Part of a small language model's weights.
Size: 5 heads of 64 (1 for keys and values), 23.1M parameters.
Training: a variant of Adam for these matrices, 475M tokens.
Each number is 128 + 32 x the weight over its row's rms, rounded and kept within 0 to 255. Layers, rows and columns count from 0. The size above them is the row's rms in percent of the matrix's.

# layer 2 MLP down (transposed), 1280x320, rms 0.0619, rows 1118-1170, columns 64-127
size [ 89  92  99 105 115  94  79  80  65  96 107  91 121 106 127  79  93  72  95  86  93 112  89  80  88 109  83  99  61  98  89 109  77  92 111 101  86  79  87 105  82  95  99 104 111  98  85  96 112 103 110  99  93]
[[112 103 138 129  93 181 111 168 141  67 143 121 175 153 115 148 102 144 132 168 100 141  80  87 100 173  90 147 172 131 127 127 167 112 182 156 131 148 109 154 129  75  88 100  70 131 136  71 144 124 174  98 142 145 166 166 149 124 126  75 109  43 125  90]
 [164 175  79 122  80 101 153 146 113 158 124 136 119 159 115  74 142 152 194  46 126 118 229  87 174  83 108 122  84 145 113 176 164  97 109 119  92 154 137 138 173 150 164  81 121 130 152 157  96  83 136 103 122 128 141 161 150 106  92 116 162 130 156 155]
 [126 154 161 170 113 122 164 203 173 140 122 129 147 123  88 132 119  80 154 136 100 161 134 112 132  98 102  86  62 142  79 112 115 106 116 173 212  96  91 162 142 117 122 112 137  94 144 150 103 101  97 129 105 169  73 147 140  88 109  79 152 102 127  78]
 [164 114  99  74 157 161  85 123 177 135  97 126 157 139 130 196 163 117 111 110 147 111 147 114 181 127 117 114 123 135 143 104 107 142  91 128 141 107 185  85 130 136  82 123 134 178 154 131 165 149  75 116 179 126 130  82 103  66 118 166  46 168  83 146]
 [142 155  91  91 141 109  98 118 117 154 126 129 156 102 106  74 189 170 154 135 127 108 113 120 111  62 136 130 123 139 124 117 135 154  93 135 106  63 153 107 123 109 115  85  98 180  94 131 149  92 211 138 135  80 149 160 164 113 125 132 101 116  90  67]
 [116 111 161 116  95 135 119 160 112 124 116 110 172 142 124 143 137 166 162 119 110 125 102 191 238 138  71 132  78 137 123 108 164 125 220  91  95 237 125 159 117  53 143  96 170 129 154 153 156  94 137 140 120 118  91 105  86  82 141 160 163 146 124  58]
 [ 83 147 139 138 111 174 135 125  84 112 140  59 111 138  96 106 100 131 110 147 131  76 137  90 157 122 160 116 156 143 117 111 145 185 184 185 101  95 141  89 146 114 192 163 158 128 104 130 143 109 128 102  89 152  89 164 174 119 191  81 184 177 111 110]
 [148 130  75 145 143 154 153 112 189 128 142 132 107 130 147 148 130 107 128 116 173 120 128 125 116 147 152 128 136 124 162 127  69 144  74 120 100 102 156  97 133 140 132 168  67 130 114 126 118 129 159  41 140 197 108 199 125 143 142 161  87 149 107 108]
 [118 135 109  79 124 168 156 132 163 103 120 143 155 126 113 105 125 127 135 138 111 124 118  92 166 102 186 137 105 129 109 165  96 144 125 162 158 175 184 205 139 153  98  97  52 128  88 174 168 109 102 128 110 150 109 136 176 114 119 174 133 115 129  77]
 [123 125 140 131 107 159  89  87 116  78 114 165 105 145 119 144 132 119 179 125 106 129 134  95 126 117 169 159  91  93 117  80 197 107  87 153 129  67  75  93  96 142 143  79 126 155 121 228 110  53 119 105  98 157 151 125 151  84 110 194 102  91 125 140]
 [142 159 180  71  85 126 147 106 182 117 164  83 155 171  87  78 153 161 163 168 102 150 121 102 195 110 164 162 135 120 170 155 126 145 102 131  73 105 148 183 103 177 134 111 225 123 143 146 120  95 116 178  94 129 122 120 163 171 194 123 146 146 142  85]
 [151  99 162 137 115  96 140 152 139 138 160  93 107 118  92 111 125 165 112 133  96 162  91 103 149 119  94 106  84 137  64 152  99 132 166 184  74 110 107 103 187 119 101 145 131 187 120 158 146  95 152 127 151 169 152 113  71 157 124 214 160 163 162 105]
 [103 129  92  98 116 108 141  96 133  90  73  98  69  86 180 114 140 110 141 152 155  86 167 190 161  92 137 129 156 119 117 139 147 163 152 114 121 183 100 113 147 157 160  98 105 146 144 134 115 104 153 105 178  86 131  86  98 102 135 160 112 161 112 173]
 [164 187  86  59  71  98 164 171 151 116 148  95 127 132 175 140 111 113 116  75 113  89 182 100 175 139 177 137 160 100 150 150  98 145  93 164 196 156 110 177 110 157 135 108 189 161 106 148 119  58 135 171 188 155 151 155 111 116 114 158 150  90 184 118]
 [137 126 195 128 149 119 111 123 117 130  89 126 114  80 125  65 125 126 143 117 177 169 174 201 115  95 155 148 105 119 140  82 126  96 133 123 173 125 119 152  94 108 197 129 140  97 128 157 126 106  90 117 134 137 107 110 140  93 154 132  93  92 112 126]
 [139 130 149 120  91  82 138 146 109 111 187 105 153 123 126 104 119 172  60 149 125 156 112 185 102 138 125  78 172 139 103 179 150 166 117 108 137 116 176 160 132 175 192 129 124  93 112 151 170 105 185 149 111 150 184 113 122 157 123 129 109 120 146 124]
 [200  85 163 118 161 120 159 137 114 160 126 136  53 133 178 125 172 169 152 156 130 168 183 124 123 143 130 177 153  85 166 102 108 139 124  50 114 174  79 133 133 104 169 105 149 194 138 112 160  81 110 144  96 102 159 129 171 160 107 102 165 142 113 117]
 [ 93  98 154 179 161 106  91 106 215 105 146 103 151 124  89 117 130 139 171  52 148 137  97 137 211 103 135 142 153 151 135  77 203 101 122 135  99 126 125 109 177 137  70 119  74 142  95 161 198  67  33 101 126 103 126  97 104 159 102  91 154  95 140 140]
 [ 77  61 136  95 103 175  65 136  89 135 133 154 137 100 161  68  81  68 116 177 117 102 103 131 108 145 132 105 108 162 160 169  90 148 113 121  90  86  96 173 125 152 116 153  86 142 163 153 167 182 142 121 119 106 108 142 144  78 177 107 153 167 146 154]
 [156  92 108 117 121 147 113 118 138 123 145 109 132 144 108  87 117 123 101 111 131 104 125 100 180 116 128 108 148 137 196 166  81 184 129 173 133 137 125 126 170 180 181  97 124 117 162 130 152 104 122 131 142  92 154 145 126 139 119 134  86  90  83 166]
 [162  92  74 143 124 154 106 127 131  86 133 128 137 113 117 131 103 125 184 109  47 191 151 119 163 100  90  89  77 178 177 121 129 153  89 165  65 109 112 112 144 129 110 142  45 101 178 159 145 125 141  72 135 192 130  71  96 113 128 141 128 126  92 170]
 [117 149 175 132  78 179 126 127 168 124 132 137 122 126  98 137 124 111 109  86 140 131 138 174 180 122 171 127  92 130 116 161 132 155 148 153 134  91  57 150 202 150 129 137 102  69 132 139  65 110 136 135 117 175 121  80  63 135 131 120 156 142 153 104]
 [ 83 102 100 132 125 164 133 129 168 132  56 111  58 147  84 112 140  90 147 117 116 100 124 125 135 148 154 118 148 175 181 132 172 122  58 154 168 119 146 206 139  97 130 118  88 121 138 156 129  92 140 135 100 199  96 112  59 131 123  94  50 148 172  84]
 [185 132 170  65  45 160  98 188 194  69 126 130 113 119 118 155 158 171 137  95 180 130 123 107 164 142  89 143  95 151 149 140 162 142 127 129 109 134 130 146  83  68 151 159 157 177 175 179 110  72  64 109 134 167 165  67 104 167 103 121 147 156 145 144]
 [148 139 131 180 111 137 152 135  80 136 145 124 130 129 115 134 169 206 140 116 140 153 103 131 114  82  84  89  82 143 151 222 142 126 115 128 113 140 110 163 155 128  98 167  98 140  79 142 178 147 134 101 143 189 107 177 136 105 117 160 100 148 134  55]
 [156 147 132 165 114 106 132 121 132 108 138 194 115 134 125  75  92 191 144 154 141  63 162 144 213  96 143 151 151  92 125 152 127 134 127  65 133  60 116 141  89 117 101 120 154 194 153 144 120  91 129 147 125  76 133 207 103 128 135 139 174 134 153  88]
 [ 94 151 133 122 156 141 111 111 125  72 104 144 114 108 154 143  94 140 107 172  88  92 133  81 140  81 167 115 126 122 119  97 133 210 133 112 116 118 171 188 142 101 134 149 116 107 139 139 162 148 152 115 124 155 210 143 178 147 139 146 161 114  87 146]
 [107 128 140  69  87 122  84 143 134 126 139 174 154 144 101  83 162  47 172 183 184 152 102 136 173 163 107 179  98 133 105 118 180 110  80 116 132 162 103 165 154  92 124 152 191 155 130  81 127 107  70  92  64  72 115  82 129 127 181 120 109 166  78  69]
 [161 164 120  73 125  84 119  32  88  89 151  95 146 125 157 159  72  99 129 156 119 175 139 112 168 138 165 107 151  82 130  95 134 158  81 118 179 173 140 188  95 152 105 117 186  92  43 166 143 107 136 154 107 112 166 119 130  99 170 134 157 126 163 128]
 [171 161 185 107 159  94 101 151 188 130 144  57 141 148 130 140 123 121 147 136 113 137  89 107 115 186 140  90 143  84 128 125 195 165 128 104 117  85 111  82 183 153 151  93 108 122  52 201  41 135 165  82 169 188  99 170 133 124 103 112  68 154 135 105]
 [148 116 148 144 146 159 150 115  72 131 204 151 138 212  67 118 120 190 108 106 129 161 120 111  85 121  98 133 156 142  97 118 148  47 155 124 138 142  95 147 130 143 144 160 104  99  96 185 130  90 116 100 147 141 152 112 131  97 190 132 127  87 140 186]
 [112 136 138 148 137 144 137  96  97 105 150 115 163 134 169 123 157  93 190 115 101 144  97 198 119 188 164 128  83  85 126  59 185 118 118  72 167  87  54 128 143 125  79 121 154 101 107 102 113 144 114 107 104 148 130 128  96  88 159 191 154 158 128  93]
 [106 140 123 160 186 172 160 165  94  88 136 126 116 129  92 131  75 143 128 190 129 149 160 103 130 115 115 140  96 175  55  84  86 123 167 162 149 157  64 164 109 162 116 132 140 165 196 122 136 116  76 182 203 138 110 102 126 103 163 122 110 152 118 106]
 [142 155 120 111 209 154 145 128 114 161 143 148 132 132 112 123 111 148 168 108 158 108 219 163 136 138 105 139 115 111 154 198 152 211 140 108 113 104 146 117 134  66 102 103 151  91 146 104 162 135 177 150 147 122 155 171 188 103 129 122 106  97 140 103]
 [123  91 115 153 168  90  92 127 104 121 119 167 147 194 140  68 157 167 139 159 109 164 156 154 131 131 214  86 154 119 117 162  57 118 119 108  95 116 109 135 119  93 157 145  71 124 132 149 125 145  98 177  67 164 166 132 128 116 128 128  79 108 107 121]
 [130 145  98 170 138 128 143 158 123 204 190 143 128 130 143 129 130 166 124 108 141  58 118 124  82  87 121 161  93  62  79 161 151 204 123  84  72 131 107 166  95 165 104 107 101 122  74 109 128 124 110 112 142 181 106 134  86  89 124 149  94 176 152 147]
 [142 128 129 131  84 172 144 106 164 154 159 111 127 132 125 161 123 124 120  95 145 103 129 126 166 160 136  93 149 120 189  85 137 149 108  96 134 159 103 122 103  92 163  85 165 174 166 132 148 125  91 115  90 118  99 161 170 140 146 140 137  82 140  75]
 [ 90 178 154 110 121 149 149 158 135 199 114  73 130 185  29 124 131 150 136 174 162 130 150 147 219 126 160 178  88 106 130 106 146 138 121 174 145  73  81 125 172 201 156  65 128  84  77 172 141 133 151 113 139 132 105 116 128 131 103 128 131  79 112 176]
 [169 148 128 136 107 109  96 120 162 110 100 133 106 161 176 119 179 171 186 140 124 152 115 104 211 146  97 149  62 129 103 161 147  73 150  74 165 140 143 110  55 146  77 113 170 151 171 158 130 142 104 107 145 130 140 106 133 120 106 124 105 114 108  95]
 [103 101  76  63 104 119 124 148 124 150  34 153 144  97 125 151 103  61 110 205 119 111  83 106 225 106 133 142 142 133 172 180  92 110  97 161  84  75 141 141 133 103 139 106 129 121 119 158 127 116 142 170 172 121 141 148 136 104 134 185  92 166 141 127]
 [137  92 126 116 128 163 150  88 173 119 144 104 155 192 136 121 126 169  89 135  88 115  94  48 119 147 129 100 164  83  95  89 136  67 106 136 130  60 128 105 195 125  89 152 159 108 137 161 150 145 123 131 150 120 175 130  48 147 117 140 149  96 121  62]
 [135 195  33 136 100 154  71 139  98 150 139 102 158  63 102 135 195 100 103 135 128 159  98 127 110  66 111 137 128 163 200 122 122  89 118  25 186 125 152  84  98  71 151 122  90 150 155 112 190 108 132 140  85 108 110 165 170  92 111 131 105 142 156  97]
 [121 153 116 107 114 155 129 173 152 139 102 146 141 180  84 123  74  96 159 184 128 112  89 100 104  80 169 159 214 124 180 120 133 164  81 131 158 174  64  71 142  98 116 131  92 122 107 110 132 145  77 124 121 119 136 146 114 155 104 159 179 107 255 113]
 [168 195 100 150 175 127 149 134 112 213 132 134 122  96  86 148  71 144 149 123 137  88 154 102 169 133 131 116 150 117 115 163 193 201 186 181 112  93  62 147 112 127 147  87  54 142 110 109 141  93  78 123 125 160 124 131  85 116 183  97  87 121  92 100]
 [ 88  64  79  98  90 164  81 153 159 111 126  83 116 105 179  89 168 155  68 186 156 104 121  85 189 142 172 163 136 129 116 143 118 188 136 144 133 153 186 102 188 134 110 108 151 109 117 179 119  90 161 146 102 138 103  87 150  82 178 109 135 145  75 107]
 [117 117 120 170 167 162 147 144 137 107 205 123  89 107 141 124 101 106 134  91 105 184 134 145 154 114  79 124 141 110 115 147 133 173 134  82  93 150 109 157 145  90 166 185 115 145  64 119 122 166 128 139  92 106 153 123  82 155 160  92 119 149 140 104]
 [ 69 130 109 131 138 132 115 143 205 172 128 138  94 170 110 135 135 162 104  99 151 118 122 108 159 147 197 140  85  82 144 185 106 119 145 111 100  93 115 116 101 153 159 156  74  61 144 139  70 153 103 104 118 181 109 115  99 147  74 173 122  91 175 190]
 [126 107 180 147 144  46 121 120  62  98  99 143 112 132 123 159 121 130 149  96 187 105 195 103 131 119 130 149 156 165 125 179 140 184 116  79 175 123  90 121 156  71 129 139 137 125 200 152 116 122 157 133 148 140 130 135 105  98 109 134 188  97 157 137]
 [112 106 176  91  94  60  92 131 130 122  81 182 146 130 108 165 194 126 142 150 161 147  94 153  99 122 143 205  60 133 150 128 132 113 103  92 101 101 161 153 119 108 106  92 173 169 164  49 102 117 127 179  88  86  90  74 144 140 122 153 117 112  99 104]
 [148 133 147  84 157 153 134 138 124 153 162 134 151  92 163 110 131 114 102 164 126 158 149 145 152 138 162 161  93 129  97  92 125 145  90  65 151 102 132 106 120 138 141 109 178 160  71 123 139  85 118  83 127  67 102 135 180  82 197 137 130 165 151  83]
 [126  83 194 150 107 155 131  79 139 150 182 130 134  92  84  70 200 145 148 144 160 116 137 150 175 105 124 148  94 100 119 151 123  81 150 111 116 122 116 125 119 144 149 121 146 159 110 145 119 125 132  76 142 136 133 103 173  86 125 204 126 182  94  81]
 [ 73 144  79 100 120  77 136 122 117 154 146 106 164 130  57 141  82 200 137 129 145  89 188 149  99  93 130 151 135 145 112  83 196  98 122 121 171 146 154 165 131 117  94 158 168 169 146 157 140 134 147 167 160 130 148 202 170 129 136 182 148 124 152  84]
 [221  98  77  79 160 100  88 148 104 157 136  92 170  83  95 163 143 161  94 110  97 166 212  99 110  68  85  91  94 107 144  97 171 145 116  96 150 123  98 169 175  97 122 139 106 129 142  94 162 141 162  92 126 207 113 123 108 124 167 127  58  38 160  67]]
# layer 2 MLP up, 1280x320, rms 0.0663, rows 1119-1170, columns 64-127
size [ 97 105 108 121  93  93  87  78  91  97  92 102  98 112  88 110  88  96 103 110  99  93  90  93 115  88  93 101 103 101 100  94  98 114 104  99  88  97  96  92 107 109 121  91 106 109  97 102  96  97 110 106]
[[121  89 118 151 138 163  76 144 171 122  93 141 116 141 122 102 123 118 133 145 201 128 113 142 107 112 174 140  86  63 116 141 157 156 147 141 124 169  63 121 105 130 123  90 125 113 160 110 135 120 102  91  53  94  54  47 154 164 184 130 105 169  80  90]
 [140 162 161 138 135 117 135 128 124 153 144 117 109 134  71 162 148 128 110 200 138 129 173 156 103 152 141 122  46 104 111 110 134 124 145 148 119 127 129 163 156 100 136 164 127  66 151 114 143 122  80 196 121 125 100 190 135 123 140 178 170 136 135 135]
 [126 123 159 102  99 156 130 172 168  62 162  93 152 160 101 119 176 115 162 134 185  82 145 110  65 117 138 154  97 161 148  65 204 187  72  79 184 126 141 161 126  94 145 115 171 177 169 102 154 107  96 188 123  71 110 149 140 175  89 129 125 114 113  88]
 [186 128 177 104 128 122 122 129 162 172  73 102 191  85 157 117 148 121 135 181 162 110 181 138 126 144 156 149 118 112 117 132 120 183 135 107 119 135 107 162 174 121 151 159 142 135 115 110  92 147 152  93 129 108 117  81 140 100 151 136 108 113  80 123]
 [159 115 183 130 146 120  89 170 104 134 125 173 141 182 165 170 103 118 142 157 125  90 138 170 151  85 151 180 136 114 116 111 164 141  96 100 141 159 189 253 104 133  89 107 149 137 148 106 128 118 129 104 122  76 143 112 123 126 143 160  97 152  77 136]
 [146 111 211 123 125  80 160 138 128 129  74 198 214 113 157  77 108 173 148 145 148 152 128  92 136 110 114 130 129  95 138 139 157 107 137  95 121 151 130 125  21 138 159 100 131 110 137 140  74 139 125 103 135 104 153 152 117 103 102 138  93 151 127 127]
 [159 119 112  58 184 167 140 133 134 138  86 103 140 129  79 108 150 155 138 198 160 113 175 105 148 148 153 171 143 136 133 151 167 217 119 160 108 146 100 161 149  93 157 153 158 129 155  82 146 163 149 119 145 116 116  67 118 128 114 122 149 128 103 105]
 [171 120 168 160 100 154 144 218 114 139  76 152  93 143 105 109 173 128 189 141 176  97 130 108  93  85 130 152 103 132 145  14 170 154  57 139 152  95 147 106  96  99 131 121 133 111 126 143 111 143 142 191  95 195 123 169 116 116 134 152 141 137 160 107]
 [174  97 147 117 152 178 131 139 124 119 133 146 154 169 176 126  85 101 163 124 122 127 155 158 116 130 163 103  96 119 157 112 138 151 127 118 141 127 108 155  97 116 138 146 178 108 148  88  82 105 188  65  94  85 132 133  91 184 221 152  83 131  84  86]
 [173  87 129 122 154 143 111  92 101 153 149 149 123 199 169  85 220 124 145 183 147 117 213 130  70 133 152 117 116 100 153 144 143 145 119  84 154 134 119 180 111 124 133 117 143 131 140 108 147 132 187 130 130 123 101 145  95 140 103 179  64 116  74 134]
 [218  99 146 142 142 147  89 123 153  90  63  82 139 114 146  72 146  84 151 121 121 123 155 111 149 112 162 161 170 138 128 110 129  97 126 143 156 152 178 148 136  83  56  99 135 107 142  99 114 160 137 145  42 147  65 148 185 109 143 116  91 150 138  92]
 [141 117 189 108 158 143 199 126  91 113 170 126 230 148 153  49 106  97 131 117 125 144 137 156 102 116 143 108  76  93 143 111 179 135  94 110 104 139 167 140 133  85 161 123 168 147 163  77  89 143 136 166 130 145 131  83 122  98 145 180   7 114  78 139]
 [111 116 235  89 166  85 180 119 133 144 178 132 155 121 121  95 175  95 119 138 126  96 141 139  60 114 154 102 121 155 170 105 177 125  74 101 166 149 150 179 140 137 194 100 132 148 105  84 107 132 174 112  81 162 114 107 131 147 116 143 139 127 104  79]
 [223  53 148 118 149 150  69 132 129 120 100 177 170 144 198 180 105 134 169 167 158 136 147 132  98  91 125 147 106 116  68 106 182 120  38 103 165 135 144 174 127 105 132 113 157 136 172 117 139  67 114  87 121 117 133 118  85 162 203 129  79 189  77 121]
 [120 135 152  59 113 138 142 121 156  84 134 138 148 128 184 137 138 106 162  95 110 122 134 151 120 143 130 152 131 111 134  62 119 117 139  95 172 181 121 129  74  67  81 108 135 158 184  94 104 149  75 132 117  97  65 146 107 114 171 155  98 197 152  36]
 [116 107 128 132  87 158 150 138 176 122  84 161 112 124 166 137  98 133 120 205 203 186 105 136 128 119 145 211  82  80  72 126 154 119 115 126  98 147  84  98 137 121 125  98 163 176 100 134 150 136 136  94  95  60  72 122 108 131 185 156 100 145  58 128]
 [182 160 147 159 134  70 126  88 107 181  98 180 115 143 157 170 110 111 143  85  98 130 226 147 123  42 121  79  99 107 142 110 115 146 117 121 127  79 136 156  94 122 139 115  95  72 146 128 108 121 132 159 142 167 172 120 112 125 159 152 148 148 102 135]
 [167 137 182 111 167  60 140 151  78 104 123 136 180 138 178 110 118 107 142 100 141 114 169 110 163 146 118 105  95 113  92 128 118 182 103  94 116  81 103 169 126 144 189 115 152  97 122  59  61  84 162 111 144  81 159  88 188 160 154 158  98 141 109 143]
 [144 158 157 137 150  76 122 140  87 120 113 145 146 145 173  97 197 151 145 130 111 147 174 106 115 116 105 107 166 108 128  91 141 134 140 120 166 110 131 118 109  52 103 153 133  90 128  92 127 153 104 133 114 148 135  78 158  96 118 120 121 123 151  67]
 [174 138 119 126 114 129 146 113  97  78 127 152 149 123 118 127 150 106 124 103 139 147 201 146 130 109 133 113 146  61  98 125 112  90 132 175 122  53 154 138 115 101  83 152 144  87 101  93  68 126 187 109  87 123  90 139 179 124 177 130 101 151  63 121]
 [174 101 149 182 146 127 159 127  73 131 105 158 138 153 155  43 166 104 142 125 114 162 160 188 143  99  93  76  79 147  94 117 164 160 116 144 161 172 107 152 178 131 149 156 159  76 100  91 139  90 122 118 128 139 167  71  90 181 154 107 105 149 111  98]
 [ 98 148 120  44 100 190 143 100 155 129 138 156 128 175 140 140 132  71 152 139 108 183 136 132 140  85  84  89  83  53 128 158 127 204 113 106 112  95  98 132  66 132 100 175 154 107 159  89 144 117 156  92  85  67 145 159 143 100 195 128 131 118 109 105]
 [150 148 103 140 164 131 119 117 167 140 124 144 141 208 190 156  93  88 149 105 128 138 141 163 164 145 196 140  98  86  98 138 185 117 135 164  93  59  60 105 149  58 106 140 157 120 131 144 136 155 141 112  75  34 124 134 199 138 117 140 101 113 103 132]
 [102 130 133  61 182 182 174 100 101  90 148 149 154 155 141 141 153 130 137  98 130 140 139 144 180 180 125 175  69 144 164 135 138 142 145 119 120  94 171 120 143  78 134 166  92  71 156 113 160  94  80 125 104  69 132 148 123 148  98 143  92 129  90 124]
 [137 150 191 144 119 147 110 130 201 148 189  97 111 138  89 134 120  92 104 137 166 129 104  85 136  90 154 140 161 125 140  77 130 135  30  76 173 152  93 151 110 139 112  82 152 135  87 116  96  83 115  92  70 100 163 104 129 113 139 132 111 152 119  43]
 [145 103 117 120 192 194 129 100 115  93 144 147 165 156 149  95 145 115 126 145 112 176 142 147 149 137 115  97  83 134 105 128 181 192  76 114 182 138 135 143 103  85 123 155 144 122 178 127 111  82 104  84 121 128 146  45 165 106 191 117 169 136 149  43]
 [127 107 169 149 125 121 117 153 127 165 135 135 143 163 147 134 144  62 170 130 157 125 106 180 152 129 172 143 104 121 150  87 154 115 126 123 142 170 116 174 127  97 108 120 177 106 122  88 140 145  98 160  80 131 127  88 108 158 131 199 121 147 109  54]
 [173  86 174  95 135 125 141 135  95 139 136 132 167 160 166 109 131  88 137 120 116  63 175 125 130 126 130 122 113 105 131  94 156 173 107 134 193 134 135 151 105  87 155  94 185 105 131  97  92  73 185  98 110 119 148 115 104 151 153 164 112 158  98  84]
 [130 146 148 103 104 163 136 135 157 159 123 114 127 101 122  82 157 117 165 198 157 145 132 108 122 113 170 152 126  74  97 133 142 131  65 110  89  83 136 144 151  98 121 115 126 163  96 136  83 107 136 110  32 117  79 129 168 106 232 142 131 112  85  87]
 [151 144 155  59 100 121 151 126 104 130 109 163 134 126 133 131 106 153 121 110 202 124 140 122 150 125  99 210 145 129 163  96 153 134  76 119 189 166 137 149 103 116  90 154 152 138 103  90 122 137 131 172  87 120 180 129 150 104 118 111 117 117 128 110]
 [207 147 145  91 102 113 122 197  94  98 161 107 165 156 125 127 106  93 178 156  95 154 148 169 144  67 180 170 130 145  92 144 149 124 112 113 110 129 164 146 114 116  79 166 167  76  99 123 119 129 106 144 121 141  91 107  75 107 124 133 150 151 114 110]
 [116  92 181 102 148  80 138 123  83  88 118 135 117 148 119  87 132 170 156 117 132 165 105 167 141 119 150 104 140 130  72  70 184 131 123  89 155 127  93  95 107  92 124 180 152 113 154 100 137  72 169 139  89 130 136 148  98  91 192 138  99 136 101 104]
 [174 195 128  62 142 108 168 129  61 113 143 139 118 191  91 176 114 124 155 139 122 134 216 107 123 121  80 109 120  97 118 144 134 202 113 121 169  49  78 153  46 100 155 164 162 104  96 131 138 110 139 171 135 158 152 115 173 113 127 132 138 122  81 121]
 [192 171 109  82 167 142 163 119  78  99 113 170 179 211 106 119 139 135 153 143 103 134 181 170 118  94  89 104  74 100  76 161 171 210  97 129 149 179  93 136 120 139 110 119 160  99 139 131 137  94 109 131 130 216  96 128 138 137 130 156 110 130 146 116]
 [156 158 122 114 140  79 161 121 161  73 137  82 146 101 163 164 152 114 147 141 118 150 121  73 160 148 135 169  93 116 115 147 160 100  99 122  96  73  54 127 164 126 134  95 154 123  78 121 107 102 108 166  93 150 108  64 180 149 116 120  96 120 107 127]
 [167  97 177 147 153 146 120  99 118 134 120 192 143 145 119  90 130 132 121 137 177 162 125 148 158  88 141 137 144 116 160  99 135  87 110 136  82  74 133  89 105  89 141  63 139 200 119 137  49 135 147 151  79 143 127 125 181 127 160 178  95 152 131 148]
 [106 138 160 110 109 163 128 137 171 160 142  75 162  86  91  44 126 141 189 102 204 139 154  83  85 131 100 164 167 134  92 127 214 173 142  93 139 114 196 135 152  80  80 173 116 110 140 129 123 157  82 100  85  97 105 141 118  89 168  83 148 226  81 102]
 [121 181 108  91 156 121 203 140  75  81 188 142 122 162 108 102 153 106 121 127 122 156 176 149 113 128  94  90  61  97 115 104 144 187 104  67 175  93 113  99 127 132 133 183 150 132 134 120  55  74 140  56 125  89 106 114 127 102 191 139 107 115 114 137]
 [166  85 142  79 132  93 112 127 110 196 143 103 139 132 194 123 148 113 139 126 162  94 145 168  99 134 185 145  97 115  98  46 132 117 119 128 169 153 189 152 115  70  90  95 185 128 121 123 164 153 150 122  70 127  97 146  97 150 119 173 107 146  78 117]
 [109 176 126 122 131 130 157 125 102  94 155 124 131 144 100 105 111 129  93 103 166 190 118 113  95 117  85 110 129  89 104 113 190 161 102 154 144 147  23 137 154 105 116 137 132 137 133 120 160 151 154 104  93 115 169 113 112 131 232 141  82 151 100  93]
 [143  78 116 144 135 143 118 151 194 150 113  78 125 170  64 103 208 119 115 197 101  77  99 148  75 164 225 143 160 157 140 121 112 111 133 147 134 199 153 192 148 108 146  95 145 137  86  83 129 140 139 133  73  64  78 153 154 141 120 180 106 137  99  54]
 [104 109 149 121 151  88 183 116 177 113 180 182 121 122 118  69 163 116 145 105 157 116 125 123  63 103 108  88 125  86 124  94 187 135  88 135 181  61  96 104 110 137 112 101 206 137 103  89 100 107 156 111  58 151  75 160 117 169 148 207 133 143  95  57]
 [124 178 129  81 104 162 102 120 154 128  78 108 149 156 108 162 129 137 163 153 158 122 134 144 146 111  96 159 125 127 157 125 160 149 116  83 133 174 112 142 117 100  79 165 154 174  97  46 149 143 110 139  78  89 125 104 142 154 135 117 162 152 143  69]
 [186 108 153 153 160 110 153 149  87 134 133 155 192 108 163 112 162  64 153 156 163 116 156 155 149 115 153 139 115 119 160 114 158 110 110  79 131 187 130 158 180 128 156  74 158 143 116 142  98  85 140 106 153 130 148 152  72 158 128 231  85 130  96  86]
 [177 128 154  87 155 144 126 119  56 151 178  71 182 141 155  71 102 139 141 108 107 145 214 129  70 130  91  99 104 138 171 114 144 121 135 115 144  73 118 117 111  87 114 153 174 141  93  98  80 134 149 106 123  72 159 106 111 137 150 103 132 148 119 137]
 [130 114 169 101 103 113 103 145  64 128 116 190 127 148 161 139 124 122 175 149 177  72 153  96  75  74 140 174 138 146 149 144 116 141  63 118 132 177 177 169  99 105 187  84 134  77 146 124 200 122 118 218 124 124 123 135 138 124 116 126  90 143 159 120]
 [155 144 160 116 103 139 118 138 108 194 123 111 139 106 138 114 143  98 128 194 130 106 155 125  90 128 157 115   8  71 164 136 131 196 108  75 127 136 143 198 164 108 161 154 151  82 124 116 107  98 131 103  93 108 126  81 103  82 162 159 127 157 141 136]
 [153  87 160  79 141 120  61 133 100 131 146  85 112 133 148 188 176 126 118 147 112 150 115 162 143 137 149 201  95  95 149  91 138 115 112  69 119  85 140 145 120  89 131 132 185 168 175  79 158 101 148 149  45 100  58 111 112 135 140 202  85 189 129 143]
 [141 107 134  93 177 162 159 145 137 103 114 195 175 143 166 107 133 149 152  99 138 140 140 100 147  87 139 171 127 108  66 128 180 153  80 107 123 148 124 139 134  90 113  59 154 164 101 126 121 125  94 114 153 122 114  92 119 139 180 151  84 154 160 118]
 [170 111 140  85 149 164 121 155 103 104 189 138 136 128 142 133 129 104 156 145 122 162 176 134 137 137 145 157  66 117 132  92 138 132 126  98 121 133 113 123 132 100 118 125 201 126 195  93 164 100 143 108 120 144 139 162 119 116 137 177 126 152 111 112]
 [150 117 136 102 191 159 163 116 159 149 152 163 193 113 106 113 135 141 153  80  71 105 137 102  94 118 113 131 114 112  94 126 167 146  32 145 117  72 111 143 117 138  69 104 147 141 160  91 120 109 198 127 102 130  95 116 116 134 147 162 112 131 100  93]
 [192 103 170 107 142 139  81 167 114  72 122 197 162 114 141 131 112 137 124  89 200 141 195 134 104  45 117 131 146 128 120  82 158 159 110  91 162 134 140 123 118 126 158 143 143 171 136  86  90 110 171  86 107 157 175  77  80 157 186 106 128 178 140 126]]